Weights of a small transformer language model: tied embeddings.
Each number is 128 + 24 x the weight over the matrix's rms, rounded and kept within 0 to 255. Layers, rows and columns count from 0.

# layer 4 MLP gate, 448x160, rms 0.0684, rows 289-343, columns 120-159
[[119 166 139 170  75 102 156 130 174 128 133 141 114 151 105 109 148 140 114 148 121 138 128 151 164 159 125 107  94 116 102 126 141 114 137 162 115 146 157 138]
 [157 136 147 182 120 110 139 132 120 126 125  82 110 175 147 139 102 115 134 107 106 129 127 124 142 136 162 125 133  88 103 157 133 166 160 151 134 164 176 150]
 [123  95 133 158  97 113 165 118 122 135 126 116  99 123 162 118 152 134 166 155 173 115 138 154  78 112 110 103 174 157  81  88 133 141 133 122 140 134 118 135]
 [115 142 128 128  82  73  86 107 119 141 154 101 142 146 141 155 113 110 137 123 148 145 150 110 158 117 116 114  81 123 103 111 118  73 163 148 117 124 149 121]
 [102 108  79 130 153 131  96 138 123 159 118 148 137 120 120 102 126 169 114  90 146 161 159 105 102 139 137 161 138 112 107 150 127 121 126 104 147 100 107 104]
 [164  99 108 113 124 131 136 157 160 134 151 135 113  95 179 139 128 140 119 119 149 159  83  79 127 139 170 146 114 153 101 111 112 152 194 122 125 125 118  92]
 [144 142 128 131  82  98 131 155 101 130  98 130 123 136 161 147 130 150 152 152 130 121 103 128 129 140 108 112 136 120 158 157  95 111 152 151 117 122 130 163]
 [174 117 101 128 158 145 119 142 140 103 100 129 164 147  78  72 132  97 117 131 127 144 106 118 100  78 111  89 141 124 102  82 145 130 102 127 131 156 136 123]
 [153 144 100 188 111 143 103 162 116 164  96  92  73 158 160 153 154 107 114 113 163 153  92 121 158 179 143 153 139 151 137 132 131 114 142 107 164 149 108 128]
 [133  71 125 127 117 165 150 111 103 117 115  79 136  99 124 149 113 142 155 149 127 123 116 111  89 183 114 132 140 108 149 125 130 107 101 105 163 143 122  85]
 [105  87 149 144 118 117 132 149 137 143  82  83 128 139 114 146 127 195 163 133 139 132 122 140 136 149  75 130 156 150 116 114 131 141 123 124 129  94 188  97]
 [127  93  74 145 122 136 145 134 167 130 137 106 126 134  96  91 120 110 100  93 133 179  94 163  81 167 141 141 153 111  88 155 169 146 160 113 124 114  80 120]
 [120 102 119 111 172 125 144  89 153 131 108  84 156 149 155 118 104 107  82 118  94  92  96  85 115 132  99 102 123 134 159 141 146 143 131 154 136 153 162 131]
 [ 82  95 106 126 133  69 127 161 140 144 125 153  96 127 127 158 127 129 145 142 129 125 131 122 104 149 170 126 114 124 103 152 135 112  96 121 105 141  76 124]
 [129 127 118 127 137 115 136 105 112 130 165 143 101 112 133 112 163 185 120 102 133 145 132 113 134 130 128 117 134 151 150 115  96  90 118  99 141 177  99 154]
 [125 134 126  86 112 120  90 122 169 190  82 115  79 120 137 115  80 120  92 102 186  96 110 146  76 123 134 158 126 108 134 133 103 154 135 103  97 158 117  99]
 [103 161 181 120 136 173 110 126 149  99 149 160 117 122 118 147 128 114 150 127 105 143 136  99 116 171 110 128 116 163 125 160 130 138 168 146 158 131 134 158]
 [104 148 130 109 145 108 105 130 128 146 155 105 163 104  97 110  83 129 109 132 132 114 103 117 119 121 145 141 134 111 164 102 131 150 170 121 136  77  48 179]
 [135 170 101 108 122 109 151  63 126 143 179 125 128 109 143 120 124 147 111 115 121 129 108 126 170  82 144 144  87 102 127 108 154 115 123 148 125 186 115  84]
 [119 159 161 101 140  70  80 140  92 149 129 172  98 102 118 157 137 118 142 111 136 162 111 109  79 152 134 119  89  97  91 121 143 148 130 119 124 103 129 117]
 [101 122 121 132 142 157 112 106 129  99 133 105 160 140  84 150 101 115  88 105  94 109 108 125 109 146  99 110 108 144 152 155 122 128  76 158 133 146 138 161]
 [ 97  72  92 124  95 178 175 137 116 136 112 122 108 104 127 124 100 118 147  84 107 123 115 142 128 151 170 141 123  99 105 166  94 118 175 155 105 127 178 136]
 [ 71 103 121 128 138 130 156 167 114  92 138 137 143 137 127 144 126 131  76  99 136 144 128 118 139 104  98 172 157 135 121 148 139 135 140 138 109 149 131 159]
 [136  71 165 108 168 114 121 119 142 136 117 104 121 158 112  89 100 122 115 125 101 118 164 132 119 146 112 125 152  97 121 129 136 125 108 164 155 113 150 170]
 [129 162  74 140 128  84  98  69 139 100 131 135 117 123 108 115 166 140 124 155 152 119 172 123 167 121 135 140  98 138 125 153 127  85 122 158 114 141 127 168]
 [145 137 123 178 182  95  99 111 142 103 156 137 126  91 168 154  94 166 101 104 127 133 156 166  86 182  96 166 124 113 159 146 116 161 118 166 104 114 153  84]
 [153 112  99 132 139 143 150 109 132 127  91  91 124 119  95 113 146 131  84 156 109 101 100 185 126 125 153  82 130 151 136 117 120  96 127 121 108 124  92 109]
 [169  75 152 115 116 120 166 148 137 128 112 114 121 129 123 162 138 105 140 103 114  82 148 109 101 129 177 160 102  92 104 120 133 127  79 138 124 113 126 118]
 [116 129 112 113 102 136  82 133 157 153 143 131  79 138 155 168  96 100 135 109 121 169 136 136 130  98 114  99 123 134 113 120 102 128 158 147 129 113 146 140]
 [120 120  98 137 113 149 174 138 115 126 112 138 115 194 101 126 157 129 163 100 117 157 150 170  98 102  92  94 140 144 138 125 131 149 112 119 130 135 144 188]
 [ 94 126 117 145 188  88  99 153 126  95 110 101 155 139 128 112 119 149 130 126 143 120 113 146 216 134 105  95 112 145 111  94 127  92 134 133 116 108  98  96]
 [157 185 119 123 175 145 159 125 138 151 140  96 163 113 117  99  76 109  92 132 142 112 154 181 167 128  77 174 175 121  80 129 143  66 134  96  96 186 139 130]
 [151  98 120 119 174 134  76 133 120 164  98 115 121 126 130 129 139  75 136 113 136 163 187 108 114 154 170  72 140 130 136 139 126 103  83  95 134 157 121 120]
 [170 136 123 124 145 112 138 109 155  99 171 123 133  68 108 144 170 128 179 121 142  91 136 148  94 125  93 154 103 113 103 141 130 120  98 146 124 150 156 156]
 [141 119 103 141 142 142  83 118 110 184 143  88 122 113 161 124 124 149 121 119 137 123  84 119 118 165 155  91 102 150 143 122 101 120 105 158 152 119 122  84]
 [100 132 138  58 120 158 150 121 173 137 100  81 120 115 121 159 116 105 116 103  98 123 152 122 142 129  96 130 148 153 130 101 120 113 122 100 136 131 173 159]
 [120 167 134 151 124 113 175  85 149 136 127 108 114 137  94 162 176  96 153 148 143 137  80 131 130 134  99 148 109 170  93 141 141 116 110 105 100 136 121 131]
 [100 114 160 113 146 107  86  78 163  92 137 140 152 116 167  96 111 163 101 128  94 137  69 155 111  77 149 106 136 128 100 168 137 189 171 115 156 112 126 142]
 [119 124 143 142 120  91 126 112 128  76 151 119 154 115 147 132 138 151 152 136  99 127  98 139  98 129 107 165 146 185 154  75 143 143 121  96 161 118 149 117]
 [115 145 146 151 129 110 167 120 120 127 125 127 137 151  83 142 114 162  94 119 139 131 132 103 151 105 142 121 100 125 131 113 173  97 118 127 113 133  77 136]
 [142 132 162  97 115  97  99 156 139 130 151 145  78 155 166 127 159 138  78 140 143 140  89 121 107 158  89 157 112  99 160 134 116 191 143 132 120  95 173  76]
 [133 146  94 132 114 126 137 143 112 135 122 126  79 117 133 132  99  83 149 120 123 116 130 112  97 180 110 110  99 128 145 169 109  90 117 124 119 160  96 130]
 [130 116 138 129 112 123 141 106 128 119 139 106 108 153  92  70 101 110 104 158  99 130 159 146 124 122 133 128 141 123 135 138  75 105 155 150 113 120 120  82]
 [ 86 165 147 145 106 136 104 174 143 163 138 112 126 113 121 114 165 132 115 140 140 132 140 127 104 110 119 112 152 161 113 118 115 124 116 141 107 142 162 153]
 [114  82  75  81 119 118 147 146 139 134 131 123 139 122 142 181 123 150 106 148 147 105 122 117 138 120 146 141  96 108  80 135 129 127  91 178 137 116  94 176]
 [130  85 156  83 170 140 120 148 116  97 110 149 139 134 161 184 143 121 117 168  87 116 148 121 120 146 104 132 135  89 130 132 162 126 136 131 124 100 173 112]
 [122 143 144 113 106  94 136  87 139  99  94  67 119 104 115  90 101 123  93 120 135 112 112 113 147 134  88 131 140 112 154 101 126 119 155 139  93 139 119 129]
 [122 147 101 115  97 127 137 144 135  97 149 113 117 146 137 123 149 161 118 134 136 132  89 105 139 117 102 136  65 104 126 149 131 102 133 149 103 145 142 145]
 [155 162 105  93 112 161 108 161  95 105 121 120 140 120 170 125 147  98 125 151 147 156 132 120 141  77 139 151 106  87 115 114 105 145 181 121 143  99 153 164]
 [122 145 155 142 137 126 138 133 123 130 146 159  96 149 102 116 154 107 161 121 161 179  82  94  99 137 106 125 147 118 150 149 128 123 114 110 145 149 148 118]
 [150 147 114 129 120 124  95 130 114 119 128 121 115 128 152 145 152 153 139 142 123 153 127 127 165  97 112 139  71  80 151  86 169 130 166  93 122 152 138 124]
 [153 149 143 119 159 124 126 133  96 117 135 120 145 119 115  99 125 128  69 117 141 135  82 139 113 136 130 164  94 122 141 112 104 160 116  89 113 133  74 135]
 [118  94 127 157 105 155 129  93 128 149 102 109 149 153 140 124 158 127 132 128 146 131 139 121 168  96 148 155 184 148 108 112 107 111 145 114 156 113 103 109]
 [167 100 100 140 138  89 117 115 116 103 117 117 163 150 130 117 162 107 175 139 134  75 113 131 142 122  74  71 123 118 123 123 161 136 140 120 140  85 131 144]
 [123 124 132  67 148  87 120 123 142  96 121  91 155 127 156  95 151  85 118 155 133  70 158 143 127 131 137 110 128  81 157  97 137 140 173  90 116 127 111 120]]
# layer 4 MLP up, 448x160, rms 0.0681, rows 289-342, columns 120-159
[[ 86 124 158 167 125 124 113 116  74 135 117 106 126  87 137 105 128 126 135  82 108 144  99 122 131 123 137 127 163 149 135 119 144 142 103 107 115 109  96  99]
 [149 110 129  69 126 155 150 136 165 101 125 130 125 112 119 125 116 114 159 133 118 121  95 121 132 100 137 131 127 104 120  97 129 150 147 111 155 156 163 139]
 [140 151 131 130 101 120 102  93 151 117 128 110 149 111 166 127 116 141 120 114  94  82 160 147 146 117 135 132 161 120 142 132 111 160 101 119 118 162 121 142]
 [163  94 140 165  99 140 113 116 140 127 106 170 119  66 117 138 177 153 124 122 130 136  93 118 153 152  76  87 125 114 117 121 133  87 140  87 129 158 106 118]
 [145 125  91 105 113 122 144  87 141 145 164 125 180 158 156 146 110  96 120 115 158 155 136  98 138 109 114 187 185  58 147 114 148 108 130 115 157 107 111 144]
 [146 121 112 122 166 112 122 159 103 101  92 147  93 123 152 156 143 169 109 147 149 106 123  84 110 130 121 107 127 132 139 131 136 103  93 150 101 173 150 134]
 [123 145 131 119 144 116 151 123 146 132 145 124 152 106 105  83 155 150 124 104 116 132 107 147 145  92 106 112 154 118 153 120 150 177 142 109  89 119 153 128]
 [174 146 136 136 123  95 103 140 134 148  93 132 113 105 143 127 138 108 105 165 123 142 130 111 149 122  80 174 146 159 154 133 176 147 155 128 159 167 135 106]
 [132 108 103 126 114 164 144 106 119 112 144  86  90  96 126 125 118 135 120 148  89 114 118 107 122 138 114 193 111 142 112 116 155 102  80 147 151 130 134 125]
 [153 106  97  85 126  90 166 124 130 124  81 124 154 117 120 125 120 145 142 119 148 120 158 130 134 108 140  95 138 118 129 158 176 136 175 112 138 154 117 124]
 [113 161 107 116 156 126 136 138 112 141 152 132 147 130 149  56 127 116 138 131  94  83 185 153 134 113 155  96 102 131 158 165 108 161 166 154 133 137 105 139]
 [156  83 172 155 182 118 146 112 156 135 115 141 112 102  96 141 147 141 161 135 131 158 149 162 125 145 182 135 118 123 100 152 100  94  88  99 107 104 108 152]
 [149  99 137 146 110  97  97 124 121 157 119 122 119 122 133 115 104 126 138 147 166 113 175 162 163 130 146 127 182 145 172 116 138  83 174 132 162 136 120 105]
 [139 129 150 131 123 103 133 127 146 144 128 128 116 169 117 104 135 112 101  98 113 112 130 156 125 159 159 144 128 144 106 121 120 159 149 116 135 120 147 140]
 [145 129 123  92 100 145 126 105  96 115 157 103  89 131  87 139 122 172 102 114 157 129 144 127 103 147 101 153 153 126 119 123 116 108 140 109 114 171 128 177]
 [134 174 121  70 122 129 155 150 147 100 129 148 127 118 115 154 123 122 152 165 117 154 129 168 104 108 121 106 136 118 123 120 132 124 116 121 146 146 165 132]
 [ 99 121 142 124  86 173  99  84 140  83 131  84 128 166 126 146 146 111 106  96  95 144 104 124 116 176 144 134 167 115 101 102 150 132 152 151 165 136  95 162]
 [136 155 145 149 170 129 159  93 109 111  98 172 122 164 119 138 105 121 126 121 161 152  88 110  73  96 151 106 163 119  83 108  97 150 111 111 114 125  89 123]
 [106 154 131 123  90 168  70  79  93 155 164 136 153 144 139 146 135 154 119 153  94 107 109 107 132 108  72 133  98  83 150 136 119 108  85 137 131 130 147 131]
 [163 116 127 145 121 138  84 133 113 113 182 157 121 147 132 154 123 125 162 137 120 181 138 159 160 173 139  93  87 133 132 131 153  77  64 130 109 138 127 162]
 [163 111 127 123 154 118 124 126 154 191 101  96 119 153 171 162  95 167 142 131 127 140 114 121  82 162 141 159  84  94 126 140 106  94 145 109  80 123 166 162]
 [ 89 166 153 116  93 139 144 126 140 129 140 150 142 144 128 129 137 115  95 114 171 124 129 143 139 114 102 120 138 130 172 117 147 102 146 127 141 116 138 141]
 [165 105 131 150 154 162 156 127 138 135 169 130 146 106 123 116 146 161 133 122 107 160 145 130 136  95 112 109 134  91 115 116 143 157 120 141 158 129 117 143]
 [119 136 111 124 138 140 112 109 137 141  89 129 119 117 121 142 159 147 119 120  82 163 133  93 145 133 143 155 112 124 111 124 109  97 134 146 152 126 178  93]
 [123 103 147 147 108 136  95  84 125  87 115 118 132 148  77 103 119 161 144 135 146 128 133 155 117 133 126 118 140 107 144  93 101 137 129 156 141 129 144 138]
 [127 158 121 105 100 116 132 134 126 163 156 122 172 137 145 118 116 113 139 131 109  99 127 124 164 147 140 151 127 178 138 125 130 138 158 150 134 144 124 123]
 [144 119 135 123 173 118 120 140 150 174 139 121 112 120 116 118 174 139 131 122 129 138 118 104 120 117 117 117 145 135 134 128 156 121 172  83 108 111 146  75]
 [ 85 150 150 123 162 119 118 153 116 121 122 109 115 165 110 118 125  57  82 132 113 141  89 139 114 135 126 125 126 117 149 139 133  99 147 128 180 113 144 117]
 [160 148 133 123 149 144 172 124 104 125 118 141 156  92 145 128 163  76 134 135 117 136 129 165 116 186  82 161 120 171 106 129 114  82  90 129 112 110  80 152]
 [150 151 134  92 122  99 120  74 135 131 151 127 158 130 150 129 117  96 151 137  98 143 124 132 119 127 136 162 131  91 192 127 141  97 138 127 124 148 209 120]
 [134 126 116 129  85 151 126 117 116 190  92 137 146 131 143 158 134  96 128 121 126 140 125 132 148  90 138  85 116 119 141 135 142 145 127 112 131 143 154 137]
 [157  98 129 167 172 143 139 142 104 113 183 150 121 114  96 135  98 126 148 168 152 173 146 146 152 185  82 130 143 108  92 150 117 148  87 130 105 157 118 116]
 [ 78 129 109  69  94  93 112 136  48 157  91 149 147 136 147 148  96 151 100 126 184 134  98 131 116 114 126 163 124 139 100  81 136 133 126 132 139 111 139 119]
 [124 142 176 141  78 124 150 142 126 105 119 118 122 142 147 121 104 122 144 137 124 140 102 158 144 155 144 104 130 136 111 136 169 126 102 100 110 109 118 121]
 [109 150 126 141 137 149  99 123 142 118  74 108 110 133 156 142 136 129  77 115  99 134 118 138 127 152 107 128 133 121 139  82 160 155 161 119 103  91 141 156]
 [ 84 154 111 120 139 177 103 158 109 128  96 117 106  84 128 118  81 123 159 148  87  74 133 127 135 139 104  97 163 139 148 130  98 143 124 130 111 157 122 125]
 [122  93 166 152 110 124 150 127 128 106 165 140  92 156  88 108 102 153 155 123 144 125 160 139 144 105 153 105 141 171 110 128 104 135 117 144 141 126 121 118]
 [ 88 168 140 147 135 152 109 119 131 125 166  82 115 102 157  93 121 115  88 146 119 124  94 119 172 130  96 112 117 153 103  84 154 104 141 110  81 143 109 137]
 [138 128 189 111 123 122 177 132 104 212 144 137 109  99 124 135 162 122 136 137 124 145 166 118 139  99 133 127  83 114 104 139 142 107 108 130 113 112 143 142]
 [127 103 131 140 156 111 140 133 119 151 136 118  98 149  97 101 123 106 128 117 112 120 150 120  83 140 141 101 109 105 166 131 174 164 136  95 153 136 110 128]
 [131 137 157 100 121 111 156 140 152  91 175  38 186 128 142 138 145 117  93 110  96  89 118 133 118 154 141 100 113 106 100 153 116 133 125 152 117 112 149 140]
 [131  99 126 127 122 147 130 153 126 113  97 122 177  98 114 165 155  92 130 100 136  95 158 179  75 160 104  94 183 116 176  88 130 110 140  81 134 124 126 112]
 [112 117 157 107 123 120 120 143 131 168 147 118 123 126 111 119 124 110 121 138 153  90 114 120 103 149 152 140 139 127 100 149 159 108 126 100  91 132 127 180]
 [134 146 156 149 104 159 137 146 136 121 141 102 114 159 142 133 125 162 108 139 158 143  93 123 135 141 123 109 127 129  99 167 166 142 124 152 117 101 134 162]
 [140 107 135 104 137 128  98 105 138 134 132 156 131  91 145 175 133 177 104 109 171  90 129 121 139 118 154 122  86 122 105 137 120 157 141 157 126 133 121 140]
 [148 152 133 122  96  95 162 110 126 161 118 108 124 140 134 158 123 131  95 114 160 146 105 133 120 158  86 153 148 105 124  99  88 149 145 161 103 140 133  74]
 [109 136 119 140 161 125 120 125 118  98 136 134 140 132 144 115 144 148 103 133 125  89  97 111  89 151 139 128 104 155 151 154 122 158 101 166 162  70 155 106]
 [ 95 123 142 151 134 146 114 170 154 132 133  80 145 153 127 142 129 107 117 110 167 112 106 140 143 104 157  96 158  71 136 118 114 147 147 100 134  73 101 100]
 [105 129 148 138 160 109 123 155  98 108 150 149 116 128 146 152 154 119 120 111 152  97  94 143 122 132 135 150 128 118 138 138 120 162  86 146 156 130 123 142]
 [ 94  99 119 108  93 132 138  75 100 142  95 105 136 114 100 169 156 137 138 145 127 113 136 143 163 120 158 121 125 127 118 117 136 116 130 116 125  98  94 123]
 [143 100 119 138  82 117 123  79 101 138 110 153 143 120 134 148 105 129  84 150  93  86 138 112 148 144 117 126 143 115 127 131 132 104 140 147 144 108 156 133]
 [123 138 127 135 162 159 158 130 174 120 121 144 158  99 119 123 136 125 113 148 118 150 123 161 141 122 133 122 122 135 169 106  97 125 116 108 131 119 146 113]
 [187 162 157 140 127 144 127 124 102 120 116 158 125 156 103 131 129 134 132 108 115 115 112 126 103 174 129 126 200 118 143 161 137 147 134 124 134 137 192 131]
 [155 123 113 110 128 144 100  67 123 122 154 167 135 119 114 157  99 134 148 132 128  89  89  71 138 162 130 138 105 149 144 142 145 110 132 121 164 116 154 134]]
# layer 4 MLP down (transposed), 448x160, rms 0.0592, rows 289-342, columns 120-159
[[110 146 135 111 120 106 124 132 162  86 134 125 128 144 109 141 144 145 112 168  94 113 135 151 123 126 142 114 114 111 102 124 144 132 156 156 129 122 130 141]
 [137 166 145 168 137 121 105 125 108 149 148 122 120 164 117 129 130 121 102  85 135 156 129 137 124 153 124 151 127 107 155 144 130 144 129 141 119 145 143 132]
 [122 139 119 138 168 182 128 135 178 119 117 132 182 154 129 137 110 122 123 150  89 109 156 135 135 151 187 134 115 120 196 164 178 100  89 136 100 117 117 126]
 [141 132 110 116 140 114 126 123 139 164 122 118 151 155 163 130 104 124 159 178 148 113 136  94 180 125 130 152 144 114 124 133 115 135 112 136 101 112 111 143]
 [123 103 196 135 153 116 167 148 115 126 130 118 119 149 112 116 125 147 122 140 137 101 107 104 129  94 128 131  84 138 167 115 121 106 133 131 121 182 129 118]
 [104 190 113  72 166 122 115  92 109 110  76 174 112 143 110 111 130 119 144 113 151 137  97 115  92 119 109 158 159 113 130 129 152 131 117 131 155 174 123 173]
 [134 105 142 105 114 138  89 138 121 132 135 114 112 150 139 152 131 118 139 148 124 109 160 108 129 161 112 114 119 113 123 129 127  97 145 123 137 148 122 138]
 [ 91 119 119 111 107 135 150 130 120 127 155 122 129 147 124 133 128 158 134  73 119 122 126 128 140 117 166 117 119 101 111 150  93 128 108 123  99 126 118 153]
 [103 194 158 143 146  84 118 127 135 137 173 143 143 170 103 131 122 152 134 105 131 105 121 145 115  80 127  81 100 113 116 120 117 127 130  91 106 153 114 128]
 [115 179 133 132 124 130  88 139 123 126 163 106  87 159 139 141 125 151 156 127  77 140 133 139 147 126 147 109 121 116 154 109 112 164 138 132 120  85  65  95]
 [169 131 120  99 112  87 119 148 142 143 124 105 127 156  99 141 137 142 182 143  98 129 151 136 163 122  98 129 131 141 156 133 152 152 101 109 127 101 148  72]
 [ 75 155  94 138 126 141  98 152 104 138 126 154 136  96 118 141 161 107 144 103 109 124 135 114 141 118 134 130  98 130 146 131 117 110 128 121  85 150 168  95]
 [ 95 151 137  94 100 152 145 155 135  99 123 140 105 132 162 125 141 123 124 147 110 136  81 123 133 132 139 132 122 124 134 114  96 160 105 130  97 133 124 190]
 [102 124 125 141 174 153 125  98  98 148  92 167 164 112 154 179 129 154  98 164 155 140 121  94 146 101 134 109 109 119 152 159 129 108 108 110 109 145 102  90]
 [147  93 131 110 113 104 124 126 110 133 149 131 136 140  80 137 106 139 128 156 158 145 111 151 104 136 142  92 121 150 120 106 125 116 123 142 126 123 147 113]
 [145 108 155 150 112 152 121 143 119 101 109 132  94 122 140 149  97 160  81 142 138 117 127 134 119 127 120 133 157 131  95 136 129 132 103  69 133 157 101 156]
 [ 95 106  99 117 133 121  84 114 102 175 118  87 124 116 110 138 154 113 150 143 164 167 132 143 116 155 126 154 105 118  98 145 146 126 146 119 136 146 146 175]
 [153 134 116 177 163 169 113 103  91 159 116 109 165 134 149 128 101 122 105 116 123 134  72  94  93 130 125 108 118  96 132  99 177 146 139 144  62 136  95 138]
 [139  86 141 145 150 122 135 101 143 137 155 136 174  54 140 154 123 134 141 135 163 158 170  83 135 115 124 145 147 117  85 175 153 140 118 146 107  92 125  93]
 [104  86 130 102  83 116 124 150 176  71 129 117  97 137 142 139 108 126  69  92  56 128 123 164 148  94  99 130 180 167 159 125 123 124 141 113 151 126 127 112]
 [133 106 101 175 142 160 117 118 134 124 130 132 138 120 123 128 139 127 127 114 103 148  86 167  92 127 129 142 115 176 152 127  98 111  94 137  74 151 131 177]
 [127 198 161  71 118 106 164 142 147 113 121 146 118 114 146 110 145 102 131 123 157 133 150 171 139  77 142 100 179 129 139 113 143 124  78 111 150 127  70 114]
 [138 159 123 140 120 120 111  58 111 135  97 118  87 156  45 141 167  83 128 115 181 104 122 129 151 141 123 121 147 172 145  70 119 113 141 130 129 117 117 119]
 [126 132 163  96 153 140 153  97 124 113 118 118  81 151 122 134 120 136 123 131 119 125 139 133 106 108 117 118 106 139 157 132 144 110 104 115 118 151  87 141]
 [127 167 150  73 129  86  99 164 160 139 143 117 109 133 145 139 104 119 143 122  98 125  97  98 107 142 137 120 120 108 159 129 118 134 154 123 117 128 137 126]
 [116 108 148 151 118 123 166 106 164  80 143 171  94 116  96 130 104 159 139 102 147 121 117 174  93 196 120 115 159 112 115 114 131 129  97 144 136 146 134  74]
 [135  93 114 154 113 123 116 106 145 139 125 107 159 153 131 134 120 121 109 152 135 137 122 161 131 145 149 132 140 152 111 145 130 127  80 128 131 141 131 170]
 [126 141 131 152 144 108 108 110 118 128 128 147 128 161 138 143 132 165 132 128 138 142 146 117 168 112  94 142 142 144 117 106 103 119 118 118  81 155 138 157]
 [ 72 114 112 145  98 136  97  96 167 125 133 136 109 172 112 101 117 154 135 124 160 112 175 132 147 128 159 101 179 110 154 116 105 146 157 179 163 120 125 172]
 [106 111 106 149 126 132 133 154 106 129 113 108 111 112 137 153 160 126 126 163 136 106 126 123 115 125 118 116 126 198 102 133  95 163 116 132 126 117  73 117]
 [165 135 149  75  82 129 127 123  95 129 139 136  73 107  73  96 103 109 135 124 103 136 171 124  61 122 123 139 135 129 118 114 100 152 154 149 155 158 113  73]
 [139 172 193 117  92 139 130 129 100 169 135  89 132 145 167 102 119 102 103 119 126 137 166 177 101 170  42  79  89  85  64  80 142 146 116  97 162 110 106 114]
 [147 122 142 133 125 154 154 140 201 108 181 137 121  89  95  99 100 102 158 129 122 147 157 148 145 152 144  78 111 128 145 167 126 129 128 116 111 125  86 113]
 [126 157 120 122 146 139 106 132 152 105 121 151 158 131  89 168 133 136 148 105 135 102 133 117 144 153 144 138  94 124 116 115  80 146 164 167 134 123 148  94]
 [177  82  91 126 125 128 108 103 111 127 137 132 165 121 114 123 117 120 146 151 145 128 123 107 106 105 151 138 121 155 114 167 118 112 111 130 155 110 106  87]
 [136 111 148 141  80  93 154  89 125 128 137 101 106 171  91 160 106 115 143 153 191 176 122 133 110 140 146 150 104 136 104 136 145 118 142 133 160  84 139  78]
 [126 143 137 102 151 139 112 117 125 152  93 106 117 127 121 156 132 129 119 149 121 124  55 106 101 177 134 164 133 146 116  99 175 105 162  89 147 128 132 137]
 [175  84 100 138  76 150 165 138 161 132 163 133 131 123 132 146 127 129 189 112 115 125 138  94 111 119 143 131 131 120  96 134  91 139 122 171 154 154 141 138]
 [140 158 138 170 114 123 107 121 152 110 124 190 144 138  79 157 128 129  96 120  92 140 128 175 150 153 112 151 160 168 136  86 128 138 172 123 142 151 125 126]
 [116  99 120 132 128 137  98  80  95 145 122 127 115  85 139 158 100 150 132 137  97 116 104 138 153 126 125 115 117 153 134 145  91 137 133 150 124 134 131 119]
 [158 177 134 138 122 128 145 104 102  92 107  95  95 189 165 147 125 126 128 108 147 129 156  86 177 137 146  94 141 137 147 109 142 147  79 141 105 100  66 175]
 [143 110 139 121 126 131 126 124  98 112 127 118 172 140 108 135 160 161 117 130 142 152 130 186 163  83 134 129 124 114 126 113 113 130 127  91 111 132 102 107]
 [136 117 144 109 160 117 116 151  76 109  95 116 117  93 115 208  89 123 142 108 185 129 125  97 136 153  93 106  97 147 100 124 111 105 136  90 132 137 139 111]
 [ 99 133 133  91 185 107 125 117 114 126 143 142 147 157 129 149 138 151 153 105  99 113 171 111 116 113 151 116  99 152 107 111  88 147 134 132 140 112 135 134]
 [113 123 101 119 140  91 155 134 106 100 121  95 100 131 117  60 133 129 114 140 111 156 142 115 143 140  86 162 117 137 168 132 136  96 151 104 127 129 146 100]
 [104 105 111 190 122 138 112 161 122 108 137 139 156 107 103  99 130 161 147 136  81 129 148 158 129 117 150 125  94 130 143 159 134 112 105  76 147 142 115 173]
 [135 122 158 120 107 118 138  93 159 136  87  95 104 147 145 122 146 104 165 161 158 111 155 159 146 152 116 121 131  97 122 125 111 105 129 137  81 145 106 150]
 [153 120 106 160 109 128 176 110 118 116  91 183 129 109 121 140 129  86 163 115 143 163 112 133 123 142 142 166 150 153  83 134 106  97 144 142 147 111 141 113]
 [178 126 125  86 117 157 119 137 139 151 138 118 153 140 120 118 129 151 182 140 154 134 166 103 147 170 158 140 161 145 109 137 126 137 169 132 135 156 139 137]
 [150 114 111 130  98 159 184 151  91 155 127 128 125 118 117  71  66 155 164 159 120 152 114 101 121 133 112 152  92 146 163 124 112  81  64 134 159 151 104 153]
 [140 118 146 136 149 138 142 156 131 128 116 116 152 143 103  82 116 127 152 121 128 119 125 137  85 103 132 112 122 134 136 158 104 123  82 137  92 108  91 105]
 [113 151 106 124 142 132 128 118 162 186 111 143 121 123 144 138 120 141 181 154 130 131 123 112 168 167 112  94 140 125 156 129 134 132 112 133 172 110 157 117]
 [130  94  98 159 102 103 115 164 164 141 131  55 134 107 135 155 129 140 121 138 170 150 149 126  88  83 153 137  76 135 112 120 126  92 124 145 151 145 122 114]
 [124 137 112 111 142 114  98 175 105 136 115 111 133 141 144  95 178  82 129 118 144 108 109 142 128  61  70 127  89 119  84  94 142 130 137 139 143  99 112 102]]